config.yaml
d_mlp: 256
norm: "rmsnorm"
norm_eps: 1e-05
rope_fraction: 1.0
lr_head: 0.0167
warmup_steps: 200
final_lr_fraction: 0.1
seq_len: 256
dataset: "wikipedia_en"
Each number is 128 + 24 x the weight over its row's rms, rounded and kept within 0 to 255. Layers, rows and columns count from 0. Numbers have three digits each. The size before them is the row's rms in percent of the matrix's.

# layer 6 MLP gate, 256x96, rms 0.192, rows 215-255, columns 0-95
096:076122096147117133117117110098127147079154148086111147103129098133132128121149128083124116147168104100114122150126132114105119109141114091137118127142128119089143087113155117156143126148154100093110163143115130117133103093070189118158132079149103141104128141103125110110159145139156116073
105:105083089077105093121125105123109146157084127101105166129145139099142153115150119107137138116134136155122063082153103163152142136167144171150138104145108114123138138132172108094127107116140147098127116099112120135138155091073154106153109144130157102152137152120099124154142118102127126149
098:128110100091121093167092087137128154135087163127110131122054114084165086160128167138150158084142137166125142157086111160152152105124143142131116118117102130133129099091134136153159171159122146123134119122131124126091117107148152121127105135141142132167164099139159127123117124140103133113
112:137102120136095121109159120119126099141129102125099148117077161150094171145121129152145103103117107099107104149138140098094110165087100148098119136105131113146125134121090098115097132167089107099148145141134114145082082090143133132140105118120177147148150151096115132163096143099165146154
094:118142129127149124176149163164180137113068088117122122147175152150125133125140116151117125160119142137144100135145168134150095118186149127143088110167128140114156109148151123099160086105151160166127104153137136154171153164123176109125150116121107142117126165089135127123117133135121115122
097:151120150141148112120107142168106096099112109146102128147129160150141105158127122146134114139110143093115112114142132134158137072143128142077110101105127104112096128120175153183107079130137164159130126137128113092145133127167113177138085124124128138146109123159157089196114143136093121130
108:129132132100142116118091146130099134117152109137122142112135135132147103126162128132091152070133149166120084119082155158141146129180183089079139151150099149140146126112103110112120137177105111108112105112122159134115108162119139089125101093138133143182174146128145152137118139154157144118
090:133140123142123129134172144162136136098137152175118135156138151101108132133165142173135135132139149131090115154132124136156110158090124162142168156099090140087152116122102096140173118156144167127102124133096113103159159092153126109117146108109140192101117167133127154131134111181149144114
098:118145130141112140089163108117126115109182130145134107140173150090085164131218142131133142127097127163168159154118114128088119137104130141149155140124117157115106143118119139160161088121104126140174140124126135133120144162128065123114107117106137133180122163136137109124142104147134131139
102:097091178098075125143094091112125123142114148115199139101118100137112140200098135140112102127117175102128089099128124122125117143112126129139141159138123124110139165120112124114134140110129139162121111135087149110131140083157135152130122160139090097129157163112113109094131096122160145122
090:193149103131158136111144153105140129131161116158147115112148142076149112118123141102122135100139151085160116120063143105089172078138138157115147142143139118141102149077120123103116149108153090108126147118122120079134121129102114134108132125130093160120105106106128112121131179134154168109
100:144109125142142108156135095181132101092122123151099118178138087144130128194135103176193193126122145110128155153130132108139117156140151147105112146124132100138122104154147141177111152121141099102157133158150150107090137149151120103106134147131142100129139132132131105149172133133146134112
088:103116098120116135141122111136168142098123120134125139119142097177158127132113089122107102153131127074118102162090122135104111110124104177125113111111093126144110141099132117115076128099095150100138100087084111127141116147112106106188111098148143121113135156157102182154130147108118134082
097:162156133150130106167109133145134141138163162159102136119103151191151137117169152111150159143063120136124133117097148174107141136126073118160104181110132156110109121109150132130101112126114106111153127107110117122124150077124111145129167094156132142099142144097157126150124109111157120156
097:143147144144168127128156116105092101096108125135150091115119123105134121110133166099069173133109090100094162111153100130112143110137151116128152112111137113108133076098088121118139087149112081126138127162117091138149157118110137165128118147140099109155188112119133111166113134133096157114
102:139139082108125168129149058124110137096141134149159114142128112124133104126133154122124109081115126112116144108119173118090136104113137133133047145134147136150118104130134105144106109086085140076106100147166150120143063084139133138129117139118116081136125147128121151132121114150146110124
103:136130089068193154147131122148139104153155121102159110111126108126089137162122088093130151142103179136114111132148164161146164118099132117135156142141111115114125132088137102151121161100157140131148105113138112111101155145128132119114125157083150143105107142108109118170169152162168128136
100:108120136136114096141146127136129124115120125097164122138138132185158141155154091151115182148164153117126125147155161113142114128149129162109122146087155144124154121120179133129127118163129224150123127098088120118182131076128124123118137137104119128121147111145123120095126163112093118108
108:116111153120138130120118117146149115136162176131156113116136177123146131136124136100116136092168090130144073118106127140128124118136158132102104106098146139138172120125182082106108103102136133119120120108143095159153166146158145094150107081097155137110178145148112146122143104157101182106
104:166113149131153154134114119093143114159134152117077129106154124109139146106153110142119128109095163103145159125148163126064148162110167145108126116129127138115146132146137103146094101141099153144184131161196123108123122092131142153124127133137135085159148142112100134162105105125182122141
099:094126110134149128140150143135124173116122089154129102098153144143104148091140117138134125123135170092109112153105155158126113083093132113133109147055132169100145103123138115089163145122143106099132108145095140155107094142128126142172152112075130100128103112158174172112120134125146124145
093:115147137126109139121135078168104123112153149142126127109078167135130074136132130147115131153106162153090087133123154132105155095144133107142132125137140146122089122141138137154141080114137147116114118154164106104124098083161064100113097156089095128133112108158139115150097137101079111132
105:117110074094108133093127148108127154135128144137134127199152092102103118123099091132131121119107165062124081152170117147104099143158075137120109134161117107127121100198122126129148126157156087108162121118114129122113140111134086136162128126141132118138137135098142142126147137132114137111
104:122123126105114119123111095131126161140131118141121129081131108142161128083153179117090165126078141107138136114104141150125167108111119130176134104164149109129132138118152147112101104086079174104113173161142141146144072125137144135110166128135123124128178148155145155166124105111147099134
105:119116154127191134100115122123109138138133100115094093111113153076107144148136142132147162186092092137134112116122130155097135133111149113092139164109143132168151091124119117133202183117161129124108151108148173134160160119085107116126151144158137136117114139107140125136138157107144127129
103:147111114141134147109144134115121112158194149097104126110109132125124137108116148107123130106126122126172061134114146152097113172124109163133083132161093156155129146132102158122128092154121136101165121110141143157119114105153073128173092110147115099149115160105132109072141116138121129096
098:129118128139140125066139171125107122155128135137134120123134101079130122096129141115174127142101165130131103160155119170153102167154113170096113141117111124156116136151103124135149136097120071076173126108145187104131150148140136136142137088136107113175107169131107137150150123146120106146
099:130081144117110138113127105162125124156108084145115117123074154111143146149147166135109109142145068131083118105147148132133094110144119129123143120099096164103143129141136085094114123124108117127124154139136154166109138162145106124088135128074099064091131171121130146102126098142114104112
103:127097117094128070110115165132116104117079130096138156124126146102101112170170117106144146135141160159147139103104110124135121108132158146127113149114129134103139117105094188113125109124168130072166177140174104080096110124123167110143109119156160152123119112143126114153116114127141128147
101:126155132157157121154154110130113128150113149111124174064098110107135127092148108112091129096136088113129113113122169122147111146133155083119108101147158156160131112137115138105099116154145124128114086122109130109104124166144120097150150117155114125083126082139124100110084144109133175071
103:114077066104123124108134095140146133129113118112117084156146099175081143130132156127108110141109158137117113146129110114087144181108174118142130114117105126143095141148102118104144114156168116125085128139126109141095131130112140144119114124068135095119154127128169143084094134175117121107
097:119138143129102120124130164148111134067134129122121116088105172122111137108148115143132118157119117117135079172154176138123163127089098144131142161100127124146158113149126138157158110134127131133107135082097104061121138153161134173075129093099112143117085147115141122147116127178134133120
090:105177166134105125100167103130107122125165142118073155127134103137134131152119158144150148141090129118161165113129172108125102131111158131102116087130136133091093145123126096153124143103141144086170122107089063112120127138144126119080120123126152123116107159124098079133164135137149114153
100:134164121157124097113121128148099111171107154148151147140171122134152110120108127102126152156065100130138120144129106135173141088100108130136156111097107166126098166106149152103116151139154143130116129095158165117122179081110139152115101135132129125117112125117142171074138090168118119108
097:107181127134124141139082098130121121140115094127159140103146125133116158170120113095135113116145069140099106145145104099139132112124168127147136125120157122076156111129109128139122163151085132131108148096107108184113149077097120106125151149155093151139181131115137152127094129128127158084
093:143126135154096147090137103144119068129144158122131144134140114152097167091127093167116122164137123099122132108136189142157131143080128150158139088161125098087094142160126110131147100147110134121134138108118161101126137164102116114108175098143138197134130112153132138115126123128165119115
092:164133077112117119181131116100137107123076144158116134151111127122152116154136129054152157106121169154103103145145106117143140129136115167171155154128130117128091090149153138115132129130126181143111134120119121133131129130160114174113141112095090120107127129131085094105113096149120093096
094:142161117134169091126119162131174131105120121101122108135109140139149083087132133097134111122108123140135159124138121099135174118136122135114120101147131155192133130091139111119086096108148083108124156115142111105132159083098103182124148125125085128120121186118111166135161090113131146141
103:150133158145125123156113109107125116138137096130077143131137106099133175120108090107142148138199114145121130106130145097163122109133164079146111142145143099156184146141111168160164107123136115094122168142105134133141080098116094147090121147159138088113146122106128127089115127130149134114
102:128119154149111139142146105120133103094132113143124163143163181117136149163170144120124140135067092145138129136132122063138111091066154129117137089121144108115148105113136096067131173137106134146139131099128094155083124112122126111140094153135123141151158167136095123122096123133144135127
103:091091151105132144146147178131139148130128145122097130130111142095104128141113153143144130089135126147153134159119158133114123152101130148122113152094130113182087117124119123126061116078106122134084111104145165160127125156132087100143183117139081099129114116156081100121140121110110101114
# layer 6 MLP up, 256x96, rms 0.191, rows 215-255, columns 0-95
089:130125150107175134073127144113170133110137117128112101115133090141146127121145123159113158127118123127103106092094126128156124091140134121122107139138134186099103092090139178200092155105111140127115171128146091151108134107119119145107150072140107141137138126084118122112164141110115148127
114:149142187103137142125094141143135161155117128141081121117168131139168120144178090106164151131144136185130122113158171128111147156121135139122105145127141114164082105145152125155119138079125140140124086114112114127141110160141137130153110125181148123169083127095111102131121145154132140160
110:147141122143081149150133129163112113127132118124153107084133139111148080154140116152149065131115108134119185170120128123082165139141136128136127099121085102097117118129118181061130144109126132093168118131177136130107117127122129136106175112148113140147139172139124147139127128125127102169
118:177110099079156120160096124118091112128136099123152097086127100113136103112124137119153097096175158115149140166122160101132118115151105163180153122136136130129131125132159106105162187110097111143122148123152108139114128133152125076111083167130134137130137122130166129163110158130115148149
096:131093109086122134185104135116102099125090129144157153077100154126119117077126152112151120119109141137132149136098108144166198112098112168141135085111090130121138130114140147128092145130121140107121161168123133110158120082137085159128117136154144135166153107104112121166124110116114140133
098:143095073124086133079122089123107137148163148146133157160147109166081124079129132144145142125149145125136139113142135142145191155117145119103117136159138116093130138122126171116171121164151078112132145133144171148141136125113156119142132143111099094135134169139149121139105186117118151123
103:139093153121128152134138111124117113116162149116102139102105144128181119120136158121172120122157149163109102142126152148120140139159142118135099109069171098159100119108124142079140106099130151138117110140139136126159152117120142086086072093127089109112126103128074173161163119118125131138
099:135116110120122095139148110147087094149134104121079119132114106118100106159104144115148102099145124122130151138129118146125081122127111091138086119150121150068105118116111163111146110137103158126085097124145139160109105116108126187148076101157110149088114165152137089109137099143124096158
105:111143122116104088150146127163081147111099136113114098119111124140149153148094157143114140102123120127129111099111155143099103146114199141125114103138104125157130090120100141134116122091145144156114106151115147067129083098151182082093125115148132121116175137166137106110150097118113124143
096:116112072108120146129153126112091124115136147130159118148127138119121083125086155119143093122154095149117109147084139145101076146131174074129137127119104103137118148130136148106127114129132122137127062151078124114142133133096144151122142127196148083099138126131137123117130076170130135120
097:113157137110178157130100135152168132158128102121110123129115119160163089132126120138141096125144109127110133158120112109114116124191161142157094167100177117089125110103153103131137150079123139140120117092151109088166108178114129132075126153123135130115133109117103135145153143109116179147
090:121161160133162099099127127142124152107073156116169134133119158115145148120155133141144126124148077198137181141130128121111121112141138161181153106114115145140124131078125125071148095148105113133140146149091149125139098150161136108149133179131120100092131124120121127119141117082114115140
092:097078125135111148140154126150138131131101115136133140164139137102099122108107108111126126111160105103140084172073087115120123102124126107163159108114124107120142164066096113091117120098097106116174124087130114121117178120152121155104134121156153129135125123113116126172174126147146128081
095:137112146099120145119145126117110094114129130133160127124112087115111148138123132129106109165157119150190139118175118109141079143141155099137128114190120121148167145146151084145088078140162106139122123127159102124119122199154147153121138134128122119126109111075083132161143116147110145135
093:148167174110146106107125124121143139110126112113110128095153157132134159149133145093141172178104109091131103158094153123132135151141131145174163110103134118104130130196076141125090124161174150135095087122135149128127087156130111079134145115151130121130120150138138143108094138150151118115
103:132157166158147097121151142129118143145145084122113100090104109148099127132071140135117146150078115103155159151127149147174126154172121099166104103134121085144085178102140144114119125117144083179147104094129111127119161143148122128114125144136118118140117150079131134132122127155118168135
095:117124122129147102140124126116158086161142120130160125151169131156172108097126101121152125124133130181110120177134152156119122126081130091098119137098159164133109179103122142101097148119135136143131108146117160127138108147081100182122153091124103105082127156137139117122134118122091097081
095:128063119103140128107116163129145130116126114116134137154139128165096159101124163088139161137128075127124104154119094076155111160163072142158108125116134151139127117085124136144131082148118157201132120150134137123111124116173154146139142133103147126119150101138116153097105134126107154144
094:115110134149147093121102137113101121115125131115102169125127129170123138101114083121154117150106083159116140131134121153138108123142089086125139127121128138107128095114098138127053123150116100136105092161159106155149139189082095140171082124100118125150120158106148122120132129176145129155
101:147153124096084122149121131137137128118109103144125108132153124118102074141132103145114104080111132128108135114118094161151122151116084154139093150078086157134141092153110108103185136080133128157161114137105164141137133105125122133120127102113131091119114139129149183160150166078121148118
104:154112126134112131129145086116141082137162125113137096141117112167120085125140131102141095188106153113135116138071174096097128125095082113123131169138126171105123151121176139110086143128103124149100117140123122139118139121119168131112109133124100120156151129104092141107141174093096166131
110:127122116156108146132140111147118139154101139154145120150134118117164116141154137170144115200162113172140157141148129158160133128176133118128117126130120148129112137110129144115126120151103082170173107107157144122102157145109133145082156140099133111096116073108141057120109121150150166132
106:115123143084125172118167145143127129141084144109139149123129147174148105138082145155152113155133105107107116119166105112110118137152165124163185151115094130130102124152144136139133190196111098156146163121149141132119143193108109133108145133122114136136120128137100125150127120105141169130
101:129131152127125132171100128130177104124087161102142132167099105160102098134145111122140126140125145102160102118158080095127147169145111138130146136147121159115127116090169128134122141131094122130180147123135160149106087147110088153128158115139121132148139117111096151187139146092124134069
098:167148151157141110165145086135133182158124122110133099105147162134101131119097140107111149084148158106124085097165125163103122159086113143111109088089200165149106149169142094119132115124119129118132124131126115129128148123129170141111096126153123138161123117112122144101114127090104138128
104:079109102107144123106160130160136135116117161134178126153082134125136120110136133153121090100112081106097117133155153152148105123135070199144157146084161120134137155120118138136158130124098109126127126128129089132153150119151135164148111127149082133090162153152148124126120115156156155144
102:137107155133095160135093151122097138128112148092114097109160136156130139098143119110167118134133141061154155137152123128140125173163139151093116124131135138123117123094113117152150110133139131152111080088162153094147121135098182152142137119113106158152131154139121167122137188170166142117
100:108126122106148100121083129112138162153133114123162133128119130119138104110104095143147118173128109131127114148136126106091092096098137131139107140123120128122145076144127124109212106152140089092158124124117097108116106159138102130095100108093164111105117092120107106076129134074111090135
096:135113178126122146134161136127125147096083135113127130083162141126128091140107128098166123140127148094131125154137105165164112125072133119110112153153124103112129148129149133106156094143089131151152149123136111025098124121100139148177134096143126135131094160133145123131111106133112135110
099:131136100086129136108101116123151095156120133133101168123078149149142089122099176143140168150136150159145166111082123111155156113151084152113165116124108124158132147096135162127135127130153110088147143101153137179123142150112132146117164119132144144137104124116151116155095161143185139155
101:124119108128106116149122117164122117106150118132103143131153114154132142103143125143184111079131078077097102110178110126103106122142185100144119131103135144157127068155113132129148141138140146151117158108156125146109163133123171115161080112099106141142131113120115100117139113184101123100
112:203164147104092119154151135124135124075122138101128141138129134156097109101130093131128128117111152096113116085181120132166150138127129147125097139101095128111124120128111116179119122117102151131140127126155112143154150065090137118145139119105112093172093135137147102119133162078118126105
096:108112105158125129119199128167129101122124124094147130151116116145097157120087143144158130141122127103120144122125091112141106134092172097126115135143137154101132127169124144150134055135146126135148142111151215149134142124129135133066138112136095135119149152132132107103118119094114102099
102:122101152140115162101134138168094117154091182159158122157110134155142123153150161123165131129159156116142148120124108158126129088136115124067115164126174160104156127141157090143150148078110119157125116137164091143093126136132155132176125129116121152148117142090129160156113142108122134110
104:173126088131124094100120128138123102116138122126120106115139119169164130088090158088147123179129110079117132136144152135112136084150127160154127108102148113113138099084122150130074067110129148156126128115159145137140141124086161160108152130115133110151132131173111086100147125157150142135
088:107129144105117129101113175196124120142144167128112118129124160130109126131162131119166168149110115093178131122109119117143154159185115131116125148157140097129115153122142114087097109124188117162126162108118160122176131117112087117160109126131109121130104153130100124084137098138083138127
100:160180169126148138132138148158125157157079140103128130106147133142117144114138138121120129119102126142103113114193121145123147096114094093119139098168110105115065143108168129118093148124102087122100170139173164147101104120083136114124112132117177095151117130113136113158150120126138137123
097:149185090122168109097148136123119092149120171120131104125145115144192146169122137134138132110156113129136115074114170119100139104147117165106150121106146142167142175117128117125124120137132139106127127131163083110139131083144142108132110125149132127096101080120145139090104177169116116129
097:187153125145115118152097123156163170163126123134116109103162132126116096159210118080136135114181132134097146157102115125127130096130102096120140121114145115146166140086124148146149101096115127129086138109123145112138127146132152142127117165131131138129096146128173130095103097121099118162
097:142124118099124097097147176121147114132101108143148141137120127104131092139104162145122182084106114099106134103154128117139114110130157096138120113170129105127108114063146136137117162120084170075115108096117135124146133116097114152124143125122146145131132106111087135197123136139153092167
096:141158150129127136101148134106116102134089086152140136135128121192094150135086153087165183172101126160122103138131116134097098146131131149128106105124133151149146116163102133138189123087112122140171159111133110122089151145124168117100138142131143121134121176105119133145117115085134157138
# layer 6 MLP down (transposed), 256x96, rms 0.182, rows 215-255, columns 0-95
094:161133151149126154139107122142135110172084104116159119131126127136154103125126114131170156119110112105112135158144136108083127172126141121123129121102135094175153158125131120074147112100101113153143095124142135090134127143194105107138092167094171101138102125170119097112108092154111110150
120:157134123142135134118124097136148138156122147136167146161141164136204135127162166147133096129149108166108155112154135158137107121127122153120171071107140129126148152094132113127115089132091129178114114116129112113106159096122146112139141143133188110153136101097101112153142118162113163163
103:087110126136102088130118129129149150170120128098075154133142100122151097176114150164116133168147146183136111106151140167135107099149124168073069096122101120122163124112120114130092117139125101163129113122126090131144112117118151143135131103128120133116182118116146113122155129103120083116
115:127123145103158156134137101112169167167151151135129152156164125121126064150127124149102087155117140128120155101124092110121108129158109142152098125124171142122133143111126149162087131060138144144113130144160135117147141129092130125122107140079079117130095144157147115065150128128123117104
096:114149145098098113091149142144139129096170143125119151185157186120149157142140060135084123120125145144102111124144128147111099151160141129153111130102141112177149147153161090137114114133137104135132168144099141117119114161132165138119121111159085147119128176152141145092122129118164135109
107:129086140158136135131109114159094119107130155122141136124161141143141055154116103103159133175088141168104127122156128123106092137115158116110097121108113114165157109131106124161110125120144149147137118112144122116168081101158157168155079125113128124162126120108163141115116111135147128064
101:144153165111145126107179100116140136157100130134110110101158126135100144097117114118157113177133138090143188117165117088112101133092103144155140105084156114136094162127096130148159148104135130103167142131134110121127140121140081160147140138119148126094071145100133089133128118165102137121
084:176151147133142155173100181133182148111143111173124117110141148130148170121144107118132162160131116144153156128119151117142127164141157120100177164146121127113111119136126112138153135118165103147141149142092140106116138113128125072100134152168178119140132101141132164168143120135119129077
099:164160087178139147121127120150109117134148138108096118098141146149115126083183115117150142129132148119133123157099128134134136118129121125084079083156135115180074108150109119113110154163134121167111155154136146091128124146114163164075136118133157163160095136123124143123115129142143102156
096:168065083144131139179117138115127116135116121147112142137143127161156054051104128154140100128171131157136105132118132112154110117142147115099082137122061139111145120133126156140144129111148109100117107140133122107102125117132112164169139137136155142108118117131127124130157113118109087113
090:124076152122098066141132127122088117091114116103132151113145160131136163103137099117118152177120149111129163085178126132115120136072128104127133137165141108171122117188113159141141119150130120134105154150117135174122138080138133145146123140124129133134096143139122135135092079105150094127
098:165098115141124154158129070139127092103133114153108116133163086157134114158097096136177141110111137087131124111152159092113143142137103151099136141156139103133116115158116130204140169139147109117142129145147126092076138134162104103123115114111157112151113129119141109158153151168126129156
086:144151142131179082118137094110081090104125128111129132134095106154144129104143148110134150106122148182119145101179166132157154155126156106076116114112122171132124137147130155166149108133154107150139128121140123109122122132116092133130142194163105121113118156121132103103090112114172101107
102:135199096138123131137124144192135133155119148110095111112125147132164119098169138175130136135120126135113108102080107194138123110154097125145110164091122145171166122102145146109128156135145140098137098136080144133109115122116111163132141111146105099111149120128131126097136145093107095147
099:137101124144144170112120118157139140105108129117150152122086090089137119132119136133124124101126135132136163099092126145128117106155132127085134145160148134152145118120194103090184115108156092134181155109117092101094153123117080158152132121127133125144148177162089128110145141155108151150
103:108088106091130183117096142126146123096137145109154137124160089084113144095190134132128118099153132100099108090165117127113090166073168179109159128130127093121110106152132137120123121115095128089126138124140147085140141131117140146124104148134116143141162133145134130110137161131090149107
097:176146143134073126138126144143149118156073156150127171128097142117107130145139114103126084089107113108079123125129116074134109127150122097131106098151165120115119123141130140168172146153142113135114168137108149142158105107142091157150106121133150120153162113092162139138079154129119157124
094:110147130145106131136128119115180150098106129166086151095163131155130102155118114129120100191115152097165115134153140124161127151139124109131164156140138169063099144146151140118113182155147085104156150092107131123149095144095127125098162131158139144104093137142130129124145124114132144114
078:171137119111133154117173141134136123139132106152149105113143166146151116164112157167103156093137121125166156083111155099127115155110151135082109115125145132121131155140154119108211106142126140127113153130129118119119162092116156059115138116125172131112170138148110143123113120170125148111
103:120125096158170182103135111126131135151143130138157175177081141124135159172102138148148140116129100148144127116144111105162123194117125123114097106126097115135150177156064127143120093159128138127119134116136126134150102112124154107132160183121113122129127082135127101138104119105108131101
106:160156122135185124116089135101104117111103108137121088128127122140127144133099128141122159147136105128098127082190118133115089136099124109126098142111101117117160103157119142113181139153122087112147178115180140102129140109106132129082163117092110115138124125141103147121097124103186131151
099:114143092151096132110096116137116138155139159132141116155116145125091118152149127135157108125128099154121067111107093100165165131119095113167165128119104139161147086129124108126111093159141108154137083076161075119147139103111119127124128105130144141153122146136071106104101143122117095162
101:110085119108130111154149123103125117129152138147118156113181111076100193151135123140098118141161183132126133115122136113134125111140119127143127155152143135112099109122106114155094104108137155129120130181124130123177099108102113116072126153126140135079082129130144136165164121130133079161
116:123115120139145135124166113168095141076142154132158105049114127175155115125106115103138123110112120118158127111118146128153152137116114106170104150124146093162133110128090105150147131123108106110086146184113139149189149138137127104147090125132124123123143150165160123130153099132120130170
098:123140107140114147148150115128158112089114134152137144169115146126154089109136112128142150077173121114153131129146115115133134119155165165185209111163077141140145150120114165150098133154107113140130111085128104110115068114110122144104116111099139091128131132143120111117130094141140148110
099:179128100150105154141139109107140097163138133145110118094132130103146155101116126072122129156108125134145116178104102106093138176131150108104091165178103133126106134114149136150099136149181110135144117126136155159092111141112075127107112127127162113154149122121171121082154129127120111156
104:145134155105130110122104120107110134119141086168109148144121145169115142171096135135073145110162112163144146101122118133107156117099164064131133112130111122100095177140149161141138104094115151083160096149110105143095094117101104099108117112121120107089126101158100116160119122122147115133
096:106109108096157133105157146135174157143074132160138118133133111138104133133145160107094089105120105096115146140138109154154118100152135107101136130089118150089110135133145108126106159113130144146150112165106192155147088121138152088134136128160136142137090157133072154141123101146151082122
096:131162160144159179165139076133105095122165102106126129166095140140141138111108148144120139126120132097121135106153125115116113109107117097116119108114175128115142141152149093133141174124143179189079123099106117160124133096168112128119154161107075125136129157096132125102127131129122126094
101:136154120132103113106129133150127137095143169121142136093160128103162163124177084139143133101147100095156117118162146138138129171113142083102161076136156130126101141165122105105113111113147151115117152160082105085108099161154099141112117111135139150127131111158115133097148148124084172141
097:164168178121132086141148139125155108157142115146114130137114122140132077122118149115112166104156098118116168113129135103127100151122108110126124178142111125145082156131108117127134140134148121071125116128118171085111103155121069162111141189148126156149106109134112114145173100100120129136
111:135134125150148135112129097125151119134113122173165139158109112152158107128075134161133137128161122166115156113139095126127120143160166132092156124121130099111093162134124166134183113173158111114134127123133120160119095125106138102187113131140135088119166101175084126156121092133088139146
094:124171165170132100137120119114115160135165146119114147146127102121082093140119125115142136110099157133137137138151137099103158109174145115114146074083115162120100122125127141106113177112109143103140103142125136119103086158140081155116135152103136140173068127109103148132125186131119117121
105:173151121103099131139188157093154151123127125120114145112134108118120158130127078142140140115147114154103117124105154106108138171141160173182133121175154063106111133122135116150166110164154120134148137143091116125134095152159095129097151141145157113115135133161110121106117099114133128091
101:126128140098188146145164128112134163147126150077144166122122111127095090161137146169125115086164153177152160147153132145142087153121122136166118161124111091120090138167149125122127133142112141158119127155119160117098159148108098114114127176115118116139106102097158127132100116117094130105
092:176148130123136167183136081108143138128105115155132108116143093144129131108103125110072105137128146159135148128133159142106128100127108090164111122078131155119158115106127123155150150123110136105131099117128067107119092129137177121108151120113184143135146134150091129124122154073134144100
084:087097092140144121116144157130149107112141086108147150118116166123120142102150073117136174128147118112160144089119143140116119145111121150164091135119145125163174137133125061151152103143131157147159101170141137114138130129143160123117125141139121117138143105106110155096108098100182092170
090:102148163126125151167120150098099125130130132096125187123121110147121154053127128116134126136075130117115107179113108143140082130129080105124134133143095122111071137137120170135156163160159152142134148146104182156089119146099128122114134124149103128128134121123108134155157126152113151144
105:096100124109106116120112118149125160163167117133056106121135110117107124133102109131119117114083119149136107150153109103121134088115151109138120115147161110129145123132119103117124106133130101131155138128132120117098098110090124158061138110168161086098129161083065108119116160098165144123
100:089114111169110163145099109123121156111151130122162114149112127153137114103158119093141091114095114133136129109110173127089150155107113137100111093132110155118125160136091159158195106107147102145139085125128126136087119080138099122142134064141107143168122158135121123116143119133148161129
099:121147125137139139125100138143119171094132181151112122161138134062146113118135108116161113140114138126159137141097100127135187139152129128133129123104123116131155132128157099127077114135150109134128144096121123118166067155110125150113128147171101134099154115192103097089119152122107077121